Weights of a small transformer language model.
Size: MLP 384 squared ReLU, vocabulary 1024, 2.04M parameters.
Each number is 128 + 24 x the weight over its row's rms, rounded and kept within 0 to 255. Layers, rows and columns count from 0. Numbers have three digits each. The size before them is the row's rms in percent of the matrix's.

# layer 5 MLP up, 384x128, rms 0.0801, rows 165-219, columns 0-127
096:160129157128133146161125120114158133137140081113118088124135080114109113095134133154155131140132113080147133132158082157105131108138115131177154111097134131132126137154141143130115069131104119116123144134103132073167123115137142175105105115149144157132158149086158135076129133134126109082141131111094087116141170153126163117170134194090142120108112139138108136117149112139179106123120
108:125134117147129110178138159145137144167117140137142062073118114121143150148156169150146156133149133131086137103116094129095121134157135118159123098128156145144110098121132153111130152100137121097132096140130119195116158127094108190167127172146129126113138159112086150120126179072115146127108113157139102084102130092117139138114090111133133151096102131137127154137126111111101109125125
105:142143150114150120120144137165140097105134145083143145109099096111122096100165144122161130157090131151122108104135136146132186148156159145156115123150141123111103149108123154094119146091113110120134125088093138134139111111087101129113109121152145152120109123125157176138174110063141177157135153111078130149081104142119135148153149103092168109143135122138125089129140151116169089139105
091:134156124096110124095124138117177123135122169161129140126146112106162136102126131146127154108115083100160129129127141090123198139128137147109137094154131136139104107155141140131170155145127092113135147163141166149175120107093132117121108177117149111124130140092158113150090107122089174178117133119068134110112122129114128090085116108132121140127117123119149081106123148140143068147160
099:144127132112166101131138143111119106155161104111158097147131065137100143125124148158138140109133114124148120121135139172150110160158158126094115144172115142121130168155100170145135139113120079162165107107138114094125081124121145114144150138121149105131101133119133133122163105116151127130096156090067104126097176117143072118133098154076111111137139131167107117119116132168145168135096
093:094100164132134116106129097177100180117144130129156129127125083111155119109146138120119121157099120084113150144141079119149144184100141139118126136107113127109119105138134088141177094118167127132079128117177169135121104123127089124121127137143143133123164098108168125122130141151148090135125154094088111128148167154146145135165129148182124111136115122090084096160102137108125155105115
097:083160154163134085125110133134115109137133149131122083116210141093094141105109080123132137156105139145157166117135141148154127165116151116126121152139132145119163095149105121128123139123118110157150113133101150138118113145137126138145119164088132094114142116132100136123116121132079110116124111105111179141123105156124063144134102070175157122111091132092154118136122121137138192136124
097:147146179175100149138080090084119160141121118180102138115148120133128136170119124140156079107104132113124126135108172161104111088135155062138116096069190128133137149113117120111154087145108104140107166151120108147124135167156135144150125125122129121149141109100140155103117085094140106144136140140127130129113121125138117148169092131135124125143132119171103091147097119128125116145107
087:112094165124129136159161109139109141116136174129117147145122160139127120108111134112097129134138068126108106124133125092181120169116131149107104120110176128124122118149144103158146151126106093118117148117137099172171151105138140125117123126100108113120134126175095111162123184114145143134074087141105100161084101102142119134120146103131187114170163105112183138113101095132134139130145
105:119136072106169102154123089116134130110169062116123147154149103142105092154119120104134143126125152169172131137074144145165128133146120140104136148130125135124128115166109098083103123153163152085088122147114124123127084135147146147128112110113120139110147082170101097151107172155154138138162140186098135157137122122126142132127142132084091143086155121115127131127098106132107143135123
105:133118103121172129093109117125138156101149129099161109161095117147143146132131108112091120119090138124150142086160116132069123187174143110096100105081114134130152150146140143105177145134142158137072150122130092183094126120123109153106098171096091108149127121125142130103118159157135113120144153143147122140149134140116148135148132172139109118102082111167129140117167106097117123135118
099:117159106141131100159125122167145148150087119154158100125150124130109112167088117181127115096106139137125134115129129151135081103172122161101135132115119175155124135121117128132146154096116087137145149124096150097117113078109098115138123147127118129173095167073139159121091194123121127111113134094107151091109129147112104150102153151140122137142137161096106141152091124139160167104148
109:134104127134119142120153145122104141136152138115092126152144119114124098122144126107110140115136120144136117115124102151120154135101099123146163094170124095149117108110130103093173125087087122135176093095062148137085154115126127134157109107157119149090115120158167068149100138155180108133133164130108120115144128124111124139114139114171148174084129163071140119147158135099151126163158
103:149111159092142118152141078128181118143125142134152137128145054136093127135143090139130109150153133130107115137115144181152155099155102143117125130064129125165112101148105127153142153109151158111149120096156123071157127129129140142168129112146117113102144155132144124140122147148137076095145137116128109172127111158113113104123147158094081138085117110139159128103118090102168112145127
119:151125107148148112184115144113079123139105123096109119126139138140085090172143146085136088107128132138135106113120140087128110161186113182122137091062081142112133088120120183140143173134178139109132129119094138103112132135133110137117131164132145128133096086155126122107146113167114106158153139079154130157110083137105144120142136107143135133143096132148138121142141134139131134118153
097:138163110106101108153116137152155133095108140113175166113128115118152125120085134110150095108108105102134101110167151129146109097127144149139110084149131149145137122128089119185123147122141162115185148077127182131124162118144154148103119137134128105116140149091117120134085105096138117107137150148107151112122176139163125114096136105130159153120118079138179070135148136095150138112116
108:116108147107145132122116141103118156134119116140112113111167149131139153150133066116114102141130076153128187136110118129117148145152162094157129155134123118089139118098122144119117098123086116151111109094066133121104120109159201158145143158108118127076136121125116093150164121107065171148104143142112140136142181155124134147147121147103113120098144119168141126096157136120125151130148
102:109097114149135154076151146089100139159105142092127101126112129127141175118154153152171140122150151126115152140097133160146185138121150108127067097159138156084142128116074125135126126143121141105117124123139159121153101114153104137143132148102141126125145117146137094104125120138113090117116148117147162119170101131116123133174166114045131142111155148112174112072130142120122129128133
097:133155183092105154122121136118165106132103065134134165124118085131137155144095115130127114150076120110116121146084167139109109151137149130123147115150136156167136155090101105154104122116084132120085104126126115162099151174109146135125158139127135108150144092136100154118105170145113111121140117101128137129134058085143171134124136129156109121130159124153178103146115092128112151112130
098:072122133173126109144146116080159127110107163085157149113120108137129143164108115130146152137086153127123121123158082101140140154093134165097102094149125102173182169156131113127131099150095104131122149155111125157115119125130113120146141152130174134112184115086121146139164116100110132104163152113116120147107138115136131146110125119126105125128146087132118147152081105118186155140100
095:159136094174115138101106123122130116097091157117105139163107109172093129128127128127091125127119116163147121103109155126120108138157149160121112145133107171149140162172157166127140109085114167157124156161113129116166108111144098088103100124106145122062138169080146117110111113119153140121162102115125169158117136141096115106109148136104120094128168108161124134110135143106157159089129
102:107147163161179140108115142100132145137115142150095169140072162095098170137122118114127139102150130139122158160126092139150083087134120130151120098129142102133156119166151115117111106101114111138116155079115147129100097131126135166139101133103110095143110117163158129121161071101174119137128136153139162165102121115107093168112151133133150142137126117119122123105091147123193098118127
099:101124099106171145165136143113109137103106156095160126106159087088140146124124123171169121138115127130118126128156128155113103109120110122107158095158121097105169135092145119098086141129147111084114119115120133142135113083100098165131106114163158090121109108107126119137139142163106110105109130151188149123152118150154145120186107139165122138124087186093113132122139149170149147139121
101:140153145101127137091134094133158126081160171148122133137135112116097113141103106097124131090118126127130130090096157111109087134149113155128136102145138143160136141117141141168117137137105152147095141163070116140074118116125133120124144091113147126141140126145137134115118104172128110124156088119115137127155132208161178135121139119129147154142111084135105175160161135134106097066152
102:103132120122112130164147054110110121140110123138174104118104127174171123104134108163109142124145105107209107122108131164147093124110124075143129125109135108140122132139132100112133137117131134088122073136143157129113137143155137119094129132156116103124103122151143118114100135136167120104115138119120146146134124154118149128138133119132113121154120154166111187068168105182104124103178
104:112130116112170136160097102085107145141107134121115100124109105144138098120110136119107126124170092149127148117166133142108127119113111105153155119163094154170173120156129159132183093150117132118065114114110136108072167124108124136109125131139113128074148126146105168146145198181138126104104118133144126123120121164158154140088145160116134107083135109127157133124118123161107141118146
096:112118143127152119126085105145175093098179136131100137163110103167117116149116104122100126154147154133110130114125150079117133140126133136103112169159152118151098083086182121134148158124089136128140140117141152118141169117145133126144110103111134127095123139154160084144063103138111119165175130128103114123105114123107147138121149124103132134134090134161081184169128104112109146133095
101:125155105106144123127135100118090137184131180096144110088137137132095163147110150132127105123137084092116114135109134153156120153133107137154111139139144090073088136112128165114117122141096159132118113130177153128135134137116132127184162130085099155114130132094142115139133163139084111105112115132152182151100148138132144121146092137114094169084115109135147159122121118140154137091071
103:145095151113159143148130128082133119102141119136134113116125133086143131150148140087122103112123116116137098127085170145147158146146090156119084173125102148150122141113137178136128110182106131134128140126121143117158136136170132140149134142083124123121145169115117157133132140096107150198108131133128091116095142089134152081110129158102151133100117122119124132125049144090121185122133
112:113142139183117100121109148160172092114105092147099162125120114135158147081142109140155098152121073110130128129149132111165161154140145161115134185172073082174063148101121142128100100142108131094142103112143099135110113175129155104121121116116124099109115133141127115121160126133122124145137119118119138150097154170145137141090139160105141115102133143122106126125123104134127115177116
097:076122119108184104187130097083136157119093136121128142109144124128142126108107110109117147113095147097106100135154125072165114146142121131147112107096166154157125105082129131119178107100123154143137142114130118136111107103083158123131156108146157169148108106083150140113138130119123111120150123156127134124149097109141074141153140136102129149113171127160173161119165130150115088142144
114:153060140114095150120095093104088103139130113136154123114106168130139162116155149135125140121145115102174125151125120137128157148121122108179137133142150112118118106112176166118103122121140121090087133160140115135080106138145118119094126088160104161116161129137093114209140169150123121128156137160104088121097149104164108146107104116149150140123093169114153125118134123128107119143125
090:118163151127121086131124119079104145162122144114136171107102098140108086137176100144122126118155135048138141114118145146097136172085145135128150119145147160158111142148185134159130111136114103097140140118138133106120146160090087084109120113128079113140156147117142148130128112121105093162119136155121154139089153130142115119146145153145086139149135153128103127122146068137097106139129
113:180148116140127122109114127133198095147141133144135142089126129140130167124107125136114102123122090151138121099156178143133149162137101149074111124165089127125146123087126100112140130172050127107150109104127144114142100156172156136128158155100124138133149089093133110076087167116143120145131125105080082098122135134117123144151160122138110131120137141113147139143122115121154123111153
109:142128112126133129131107131102109115141123147089093141108116112116090130139107116182161099141169169152157118124144182100109096143130129126122104151138129141144110125129094132124135168132160071118137089152165126137079139145102118096124161108137168140123151092134158131128103138152109133177115073133145135149103172115160072132151108141079152145077163118123125134120140116134117134146089
096:098144135165132130164123137141130149149118138113140136121107103127144130186079121124073133140107165116154085144136152120085117107125131125131117171097166116131128110111133134091085104127133107090139105164091122201148107175155129121124102096123123147114070118136157098117121118148135136134133173171119100153178112109084129121104148125153140143131106125108090153139126128125153162141142
093:133138119136180137150110163093127131131127067123109172148106135144118143135095092134089149184106151105077152135161164131117146146163114127138116109179127119163153146101136168136146081110116117085121172121116153113119162126120153129153083123125126137116120125132120141100146100137109103120104096143146167113103111109090128152112156146138127103112123140138119114084183152115165108110161
105:135101108123134087089145133102170108143105108110141141119171143121089158123183106164186157172112115164088112147106155076123092153156089140133141114123121146137132164128130134112094102130141168129085133135115107124140130122147164092120097129087066104146116102132138103133169129105119148102153130123107152121145136130116142144140144155150124124155175134104148133076119146139116147128104
095:100158127107128152121105174122107129148108108129156119140101130110101118107130125103114100184138112115117139110138082133116127125140075152135173120078129168151133163132123138177167130141120146111109126131128161138127131131141168138093134140113130130127143161097138107135109068148134134159079168137152102135129117141097102109171163072174165138122139145128104111132155127134060128091125
101:122138133111148108196133132104118136138139133096118139173090125145110110133126074154139111156154133152138134131116148136159126111140124118115115183117111110111111114135100118178129077124154151105161146155107105098106120133086160089111137128104143122103135138138166192119166135169106171131130122107117120086088137148086146136127115117161134134158082145099092139136092108116113145092151
093:088108148141161116102177116151114178129085070130148160120111149103104151133106114186133105122154151121115135109082161104152130121106116164151130089157112095126106152126111145147131081140147162126090145177134152136133113119106092127140139107136117115135127151110082118130105133105160143151131140106145161148153129165106124106085124195128129124113156133138161138107096099142145122114137
103:149107105089144124171161127152115107096121129130167132121088093114111141120156106151144116104107093131164139173129127138139124149137157159137101132090123151095132128123121115129088111095147097122085125143094125131170148113170111143133099135106088147128150106124103150145082089159174124116125187148126149093102121161128107098112152134090120125155156134104102154143152163167109168144113
096:135116137125133193152089102104099142123117126126104151125114118131133095126149118117097113133095164141095148130170118117105067104147113154100117088153109145155095142191108079114134115109121169106118124139144157148123132124115122149136138100139162101142136111091147109150161158104152099123163123111127161122126158122164131109156108095142161095111155108119167109144143096089175161114145
101:102122123071127153138150117131159112118119173064147144094096138126133138107089131106124144092131119124146152124138164172106117136099150112100127195152125109150129088123107134094155106084117163130148109098100139101138083176084125173165147132152154091105147133170157122116127125119070119114114154091136114139104136131157107128145137104150140131136129145155129139142148120137121161130133
101:151140140148151159137117113162092081147122128102135107085119126187152169142142136104155080137080128131118159152080103173121161071133129111105138124110116102109121133117134119102071128115106140131111174104145112128131145128125127144095162093147173117088126157095102106131131147139132129137165140174132120102092156155129176113147096127113141140121141106141104153108123109149160127145145
096:108188124165172092113127107061138102116150204130151147106115101151115108132127133115151097130103095120106172122141100138109144176076159113115135151182103120128149152140124092115142128138150125103107157111113136137126131120125134125108141160093107099111109136141129126175088140138136117145096138091150116119104127143115161156115086150167171145111127162135113110140122139113127109118144
108:157128169103120104127151112169156097147126075138183148196149094131111127097129142115117107107169157094114101142129137127111146169181113154123085106160123176130158125103150129127141098105112129107136142113125106141156136127137133129109125130138124099152128099132150156138163151104098117108160110148162092097159126141085122106144132143129161100102113118148109066103108151137115132137103
090:152100094152120127134117106124088114101143120136109129137172108127093120111100138169152186099131141095145143144169124157108141159151108117114117092145142093117114091111120128111127128132089147142169114103132130151119118115097095166171140113094142124117130088154107168080126147146130117125193130114142167146155123153138120094123133108165152132069112103129128106082167147151137145136159
100:100159093136106105148109092146149137102144155153147192136106134129144136151128108153137094161121089138114137160136142137099146085128125119159118119155109166162122159150137108095171158173124112132110123131150103134129130121127105099170127138121100087166128185079160109133120100158125109127128135127123155128128119130099134130121156115079184072106131094151120124132098152133138122080108
097:143092105167138136135127149111072142152142109128135127121102125105157162077106104134156098116125102137165142159133111157091124116103128136113144121099116141062087103102139115106149152147112138126106141116105140143148094139086125173122089092106147109116158145188150105130123143151126130149129138157113107094111129135144108106163120137142147181159096152187149152118130150113158133164129
099:132151132058113101127120101163110116122153140141130120118123151108111142132096135095132085100155091152116135142160150134150114116132124121138116108157172175148108086128119150131139155122128188147127108126130108138147153070136127127138122119155117157140136157159112137160135131109133170129145136098126122114060123150110129104052121122081147153117165145105095163113120144162117112110171
105:159115148122112170161138109099159121106164098143159084107114129147130133129137137113117072122116119122147096116120134134121124128146153169149122132150180124146119096114145115103165139085159125126140139156116167087136141098145133131126162101103066141122105155093106132130133118131129132133142088192169118089101170148106125122124105119146144142104062155148097131178142140110131145122100
106:144138144138139133107131135125129096116113116116103117059137129142104105135156163115171112140120089118139126094134095086128154119126149113113159096123135174148134152153150126126099147089155122150105077104129162166116097128155131105137100127125136147120174115176108100102147099116130087145201130127118126166152115120150122118133148149146136165123118104122146186069106152135167122120136
116:117149127096150143127123118129105093121169108107152102113111136141195172130147111144111061101149154162143140129090124124128158110111121141128135173124124118148128118112095138099138089100134144151141103144145134139160138128128114156113137122084137129123097134118097139161171165146092149110151114128123119096109147105158138135142216118125131164115111092054134132140107095138121109124118
092:120123133136140095119092135125138138143157109102088142122161122124153133153099140089147158139128135151128136113087159120134131128144112068109093130127166144123177118089130097164174145095161107082111121161129172152138135178162131090155150120142127168138136114120129122147145160147111129113161062182116114124124109155095091095159152144118104131133096135128095134143101099148145124132112
# layer 5 MLP down (transposed), 384x128, rms 0.0802, rows 165-218, columns 0-127
102:128113093132130166115148134111107142132115106146102096111139134155130169146102099153095130147148190151110147151124130129141150100120158155114080175122085113166122140103107141101124132125105108147105138105114101144122130138136147172094093107137135153118088117157118142139114151127122146185157122104158129171078104130085109111156105139117113111092164144168126161134158091143097108092148
100:166154101148115168138126123134128088135146136136136134143113132140140102137167106100096150137160093139100141169090100117149138134102130081121154141165121112102115104133132117110081084135121125155131139103156149057133142131103120121132122106203167133154131102150177099097124072134119123140153124125121178133171149160125112115130119112095147172133101106114120130125150119133125146139083
098:151149112081125118151118138094095151104149171095111118144131135128141113135153085133127098111142159090127136130173150114178124089094115101115119165099065119121107101093151123102110128140152145176111126132164142112150129123089133151134144121139121120189113112109123175139093132097113141126114178159133109136121112116078131134160144159110134140149158154158094149116086147157122114136140
096:108112130133135169136116155122095171107128123114120152129093132149117122154108154143117110152118165147115122120123177131141146099133108113164115095100121132132136113082153169146168134136118155124089111111146087129109150175174103101158142091099115083119140130143132129117144139150135133104138085104148115078097104147119128110168149161151179158096146140126145160126111108075139186101119
099:158147102125098141168080138109101133118131115129087146102179108193148144157120129183153103128117163158126183130149064125114135136105122131110132129140113122130112100130079104146139136136132133124183118155099103123112125093126131141111136123123118091118154066133099140138126105089126119172130131128126094147127109133135151155158131128121116132123169130169136163167086145099139136114095
096:141134097127103104130127090112135132115092101136120144122136105131096100103095142129138102167121199157122169134150124144098169096140203138122148135128131133141109143143056094144141109124147068103135133172117135124157129122160137102108109126116128121080141156146107134126123160086114144115158145125092141141136184089139153113107135122119146133147146098117111135142115119100149132170160
099:144108186114155155152129092143128143159110099132107154158143142126125139130117124125140122126151129135141133156149072140104162099084136111092145115142112117144158101126086140158109111146143102117126161142114147102133095136161164109153074130149102117110137094065140143192071126136082138137110135127140086126127131081124164154165105125122130123143131120151125114096184104115138129136126
100:129144093146144100134136150147175145139101143135119127119098107101064153118111128122127108178113127145162071103103130137132138106126143130095106184139103107146097106127144104128144120058124146142154119099160117153143144092122122141126102115112132125117147163154129142117150134133114138154115153160113131136107185104107120096122086159095168165147110164113102163103127150085114124148167
092:092143129154134082160130110112119115090123128147136161103095147139138171159121091174121101137094135157107140151106121095146103161106177112136145171157075158158130138127120106161111141081112131143135082102112113139157119119114131119136150114122114083118156120100119180097131099101119116133113102115113161146145126156168131105113173134116083127119128134116197107146141120109140133139113
104:115156117125134107114124114156141104133130145179101127163078115131139123130121112089086157105141136130120145120132127132152106144123134176082082135086121093139131147113143107111077129133150108108094149112133154108129138090124124145144116124116162122155099135106147065127159118144150115133110147156106136171101153153076111151187116119153150107133109146168134115187135090121140137094172
104:147121173105091146104157098088107118110152125145136141091133156085116120113113147119135151153093159146112174133147131116187100130120100090139110147101125103120136142153138116141112140138123124142140132114087125160146154104069154137115127126127162103175130166123108098104126111150057150125146134147117125081129112128083144108148128174175110150100128138131124152108092145124124115175148
098:132133132107152153123109110160129103145160090153141180095108129115143166091140159156100133161165174111111121070125118135130122121130189135123107155104141133088146146114125159166150103142131135123126098094129135108114079142124133162131140153118107113121149080184136093126094109149146068098089149124163132131154146148131146138125112121141099139131093140122175105121104097110125110119139
103:148135132118136111132107120101175095138173122119182155148110128162144116153122126124144139097088146170117124115138130102145125110148154132072133164123133106104125083131146144138129168179133126119139142110144123196144128148137110106151143179076154123117138122100129119107113113136109145130120099062101130073106109106102133117136162151129134085145094175134117091111138139122090150131121
095:107150118124140083102106174146122139084112112119129109117112146133119113114153170096092119133115179140162129108144135108146106179062168116077147089121127113098162153134099133124106140130153144119113105145132124104161118130136132088136094116077106136118119140119114104178168129172153111132134105112103116117125147162107147152178143160085138135126177163142143115158125136133145130130129
106:107147159126150150142157128137087130162128144130127101146106138111100136160173118088103130175108161121158144142119122134138109139157133099150134100081089144070109105171127122113124134105143151138136122142083159146110125118102061165136117175090184133151116105155110139115119129169075118135127132128148161123099095147127087113107148097142148133113113118133139120129150131118163089103148
096:105133142118135110120124107170118144118138077140146143141155170109136123133147100153124142137133130124135144104110124183103163129124123106165128173084119112117143128169124156095150125168093122130097153136133088089121128112088146120172117155131119139174140108095139074101103128144139162149156123073131141057142139165114118131109127089112137164142091139157141110150100141145152148133093
107:122144177135162177150192145134148081123092104112138099148120150129118133126141172141119136106110121158109187167104181153119162120095136101117109116125147159122145115174094113125124120133133121144143125112107134168109071149141130165087139167111116096125113107111112176114131097091081117115126137147114113129156129151123101133114095156124124097135147140139111088114139130121126150146093
102:093094137151102091128125161133119147101115164163121138092109110112133159131186092120137165130115154113128118137163155145110151122131152151124141161090123121119183114082128104099127144122120137162153125109134144162108077156102125080144088124118129121108109129104104150098129101095114124146153094145151129103151167128118092142121101149131156129125152123162156148134092151089122197138129
096:153142137165098114144125169124074125130130173093128109112147161105055104133120127155135109119145140154083106158097136126153209119138118150109120137141146122103118155134120096140151090136127145149159168156116108108161100122125120135106103100149113122122099091118102124125135121135097181167118142104115140162153171159109167091131117129117129123169107095123133112113127147123091116119135
102:089116128119134152079098116177151130139133147129130116132100112102141109136169149127127153138170098157146071174155102131174132130139153162151128106112094151113153109087114114096147143131112142131107124085087163132138129153132127092179119080181091138139126156135140161127092129122100129143152111146154132115128142146127116141113123146164150141089106100085085125128108155125138122141085
097:123146093124100136130142106121132129148142143173132135122130143136158095172132085173125143151111117102096082146111119068138157128124100114145122118104131109146123108128104127119150083099134139109127158128132103131151151157151177154081162114118122106157107110170125129162146132128138138181122124174162064137126137161159176115105121112165110115146099094128108083135106105163130117138104
101:135127133169121074106108116128126145106120120128066098140112144106094119094149146107128177109145140132161127144136177146110143140118127103147108115139131153117153143181110097086140091141128150121098145137138123141099134144093147172116093155153151096092122183119158135112135123139128123123101158162127147163161131121171167163138143107100105117111121140107088125112144082148142124104073
096:166107145117132124101149131148083144103151140127131122141094185153126150154116169132102117124133092099098126087106105144186103107173134123145131111117105103151115157123124121166117148141113142127118147141181110112131148126143110127112123138126120115093118123123078176117144090119070102163182102103111120159142131127125151106163158093105134132185114102157125129076129103135139129152144
104:161103134101120119125125115100151123159118112127086077133170143162128165091136176120124115108114143102129162110133106114142141094122089141149177148150102136158128137135135159158108112163158105172138111126161117124183146140119154143120161139122113134132119131107141106156133102196135127060109140107125114135142107165063132144134123120110122083159118115143078105106133145126110142134137
104:120091149106152116157125121144129115187125136159107148133082138110139114114133150093147124124126146089093139135127137123149134108140120138109142167135175143156141116139128130150136169137149116140140096139080083109130159151108125129136153089135123122131142148127175115061090150144189128143147080173118114081087103114109136102129123108152125112158142099078152134147124076120151109128103
107:160137113120106127151115124106114127159123164089082149104133128135188131136130143148101166102122165125115174140130112077120074111171111117105131116142150100112123094121108145135172093116101142132131133096160148132098125109122074112086111148071125122108126138138147098129160169147098132083122157122140108131151132171173112139149141136083149140157123106119169130108126133147094133139125
096:116157159183095121129179111129157118092130147087155110116181136115156110179132099097127137114124121154132134136160092168142144162151092106139131131124146114148170131153111104131150061110142135100142140159126112144131143114164113121154161103110139130099099131087106154114146146134113104121095161109112124138117148085167128087122115108110124146131139162144154096149081126099135109098147
095:110078123146151125111141097145181140112137110136128100107130103100154096102134135091146137131155094123114114111144117143114144150107103118065142168111131193117160068162143117118097171107122138149141114113142166125149147130104125132158136135128099129116140115135153103104098131161133132139128156119142099094070105194174124137117084119109139143134124102102165148142138140112110138160110
103:118119114127146118099112147151166173136097155145109076079144119108146157114092123123120125101148171107113152128096124112090165158114141161118120154161141123106100112147122112127116109106127131091145114133135102143136146122103130131154185137141132155117130126109136113088093173134119134145111131159158090128130086109169116127108116155134089166165097168111162098158142086125172121081145
101:148162165133149149128178101124099116166115123133101094171160128103140128114130102108143093131132116148106180153141164134144146138133125137136146128192140130112116112130141134145105138114130138154161120132120110137122102120113120065128134129112108165168110113081145168116143131143110151096098085150141080142127119106132066166120128119145101135163115138089104076128136112124115087112177
101:157119122130106168121111131127126120127131143150168147117123182093136088108128138111157114167175123119144140149107131098078151154119144115127148106143136114112159151139125055114116136102100150140113126147115147099156137170070118093167113137098086109090177133185091119133113147116144153078142098114103133093126132127117143157151081164127126110122105136134141141124143130116126148164112
110:114118127150131094156141100148120099119120093072143153153094090155124141173115124056088119134148108100149151092137128154108092150146135155146103141122152109116159146150135144137134131116126164130091144111131140097100120139107090144110135090150165136123144117159156143098127114134118107141157114070141096141144142149158117137140124141128139112133086152073122153133181114183140115141160
095:138117164121117149096108123128136185150113165079117127158090126154141128104148119161133131140089175133134108121170131127123154149081132135166091125109104107128133144088103126166126133127138130131118095116104114130100089143219126131134101113094125147109076107137163155132073178131090154147126121126126158125073120110110112131149140151128119147138129152140121130121127125134119174143120
103:146132145073127105127094117125164105152124092135137114170135105166121123142089106130165115120144115132132160119146112122125146162131124144090123118109150093123113113074079140152115153143104137098147161152140146145158131122138141110116113154103143133150114100111125087100118120132131148195159158091112157111188124138083142148152131145111125130091143156089092100091127159161105164100107
101:162158137140119115122148074150098120135138103127125097149120193094135123139171121150102116158137111102125118105146148155144105090143120173094148103156126156144184098108165176118130106120146102114153110087101143134115129095098090124116084105142145103117115131109110116121148147116111123138125094114129160116127103137106089129145148159130133115131143131168112161094114120171135145175184
100:150140141132120146132119115117140130131120141102141120139138128117144117158059077137138104122112130180122130140094141139162087120076131135134119129103116105111140076152122083103147127150112120096153120169190147134139145132128168147106169126190138084130112144154135079145116121115079084115134107125149158184135111141146142088123144121129140147152098154140139130121108099175129141107121
102:137097117084135121113085138146091137119098127122101130165135111175139154142133161161131129122148168126135142112147115145146090103142145112124136111165122136122122153089102102147110155102190150111154107157139120127083126109137162100113129119104138135139158156123140174121107154143121142095129103169123102131095089142125118138158083112130129108093149180116158133112189150099069149110124
107:132092173133091111113102119085101106166087101108122148163119131139133121082126113108122091165143137134075146132120108146136161138114102140143137124109134103102148093179121116114142173104140153142120107089166136145135143091131109128121124132145129206130114101130117136153087067168176109143154150086137132127118141108130151151142139107152148163139150154133113121106108167142135135125116
097:116135122209169148142165135142137144122159093115163126106097098125102131153131146150133110131128123113098159104121137124122151147129121120093062100118125140112097132120170110141079106123117122129138131143131112144151122161120107119157138119111138162146154102104119146104166115088087113120099116124145107133137097098138123131154152155075110128121102067173101145149130156106133110193147
096:139099160139129111106102160133118096116126102149172133129129138139098093157152145122133108161109091093112122110126154130135102118166167169126135087113136141121112154148178101101127143130072107103162148078135140113124147151137083130169170118135169114101111128118134071118127119132121161133136146142166122124172120095125078163131124175117118147156115152138156107150099098120116129092143
099:138103115146106119123126107062123119158144165117134120133165145127162101135098166122113096176142109147133119112160088130075103132140150152146101156171125127090165127126138118154077161175140105082145138128138159118137122132104112131110132160137136151139143096127107134153164105144141095157154127147122086084105130146111150138105143119103080102162130142131107149064148125113154134127112
107:091128118115102132109150123135156147161121150126088095163145138113134156109120135097113133133139134106072101113114106100115129116144143143168163144123127110125137140141145141083112104141162155127154115142150168161082141122101094138132154162091127170133119140156165123105162088105174103164115111128116115144088128092159132157141144146115073137131156172097125172119109157127070125111117
102:135144129144118092131161145122115164134123114145115058126140131065148169149111149154136145147153148118149111115108136136131161146093164166126126142125132083166135127105127168144144131136092139098141129135097093110098129162163156126102127173142160118126088132162087141120106133144147144114086144127088175124112137100079122130088114091128108116113150160084114116148111148132126098164111
102:153148106119139108133121090151122165112095089169162158169116141123135155129160074148144091136109135155106137115067118116175142166107093116117146128160121172131129121142158141108093081139110106158099141082134131106178174172131128129129106127129144167130138122126131104074186135124140094102140116115128103111104128127141121119136119118117113110157141147105146171144086122123131119114133
104:153087154130111064129115140095126131114112130105161111109112101096115125111160186099111127139172140139117130127127167107145135107113191115132135116134122152146161138131129143131175127104112153155140102088116118173153134116131176181120097134119146135154112125116105124086067144126114155163100099169159103130135155088117155104130128113116152114147117148134125116136114118090094097135163
094:169106128121075130083121132140082140099139131092158164125149117125108170117104151151130135169139125162141080103113144143120093169144124088095165095096135138126158146135092172133128142132115143109113148134107120169175118106121143110154134103179144147120120083121132148134136106138116119107096130118102140114130154085081183135159096156109119120134129146139100146173154129106143132151137
103:126148153115063102137103137107118108132109069155127149125135118163159125098112102092182111148091152109111126140087134102114129147136151136141135120167172115164099127078162100119108149109104171117119139132126155124176120124148111076117134108134112119155141135108166096146170175122139125130140144154160114086131161118140125104164128106125131148124159164137100117126124126108080115105139
098:109182133144101143139122132097155103142091106160146125137126094170161155108131141095127110089124114136117123117107135114145107119145115160106128145085165103165152129142141132135124128126143140113129115071121131124126184096143098139136092135128141116154158147138131080133130123154142163120096098134083126161085140146143124171106103126110139171136070118152160151163144137084082092143099
095:148097127152126112101132173142165094144115139149124133140132134161097070133156141131165171088129130115146132101108132167118106142111119097151122170123157134114099109152154135133091145112180147142109151138153132097138178144097150131113119114079169120129133104149140111135074138146133161092165120142139113084125104113116142145129131081162120137093106072094106139119132107155142132164113
096:148116071105139070125102114103147153125139082125155120106104165156145170153106140150107144171139105137131161102136073121121125149131122127102128127097156117139151151114117142136150106154101122123140160155136135126126189199117143122119094112120100132119125140137110099096136139168084121161185092122110156119120149114133108124137085141152159163140094138126113072126140140130141133116120
102:122090129136083134167098143109121143136160175128166140137149122128117091111096095158141132106130156091127127104146110148091145176119132164107103112160096117133114143090144169073088143180100127106143114103120130098167184153121142153158117108122133119152135114106078110142159112162135105153156115129155125144094103139107147128125100112121101135151118147120136117091153158120133119174114
094:112131081133109147111150148152143117094091150127127165133174095101144130129128133127157128123103142074131157122130122141151116101122099117159131150125125205130090117101111110129106119097137143137095102123173112143126079116143109149168126138132178128116161135146112090125114124155162087103127128121090120143157122141120136083137042148138154155143132101161127118123154170131124151137124
105:169125149174117074107111110135135117136147129151129137130124124181129147140118139143130122131118088165126117068152161141103115089133157135065093121110157138115137131131123107129087101101143131064144122125123109154154159167117121097116134125111125174120103164129101125099140118110123129107160109167107096126156122130173087120143118181173128135117136138162178125132128168138142132110107
105:137104134119147143108112134116112129103145111160110137097117109130146085110136129105144087182111167129124137108133076108154127129171091127171131124155090155120177095143167091121108099122168145108126117121155131156124193145116092105156129147173155133160109118088103165118146140158116152144143139088126163120152093096147146121105131107158131105134133121080132115137138111110095162133109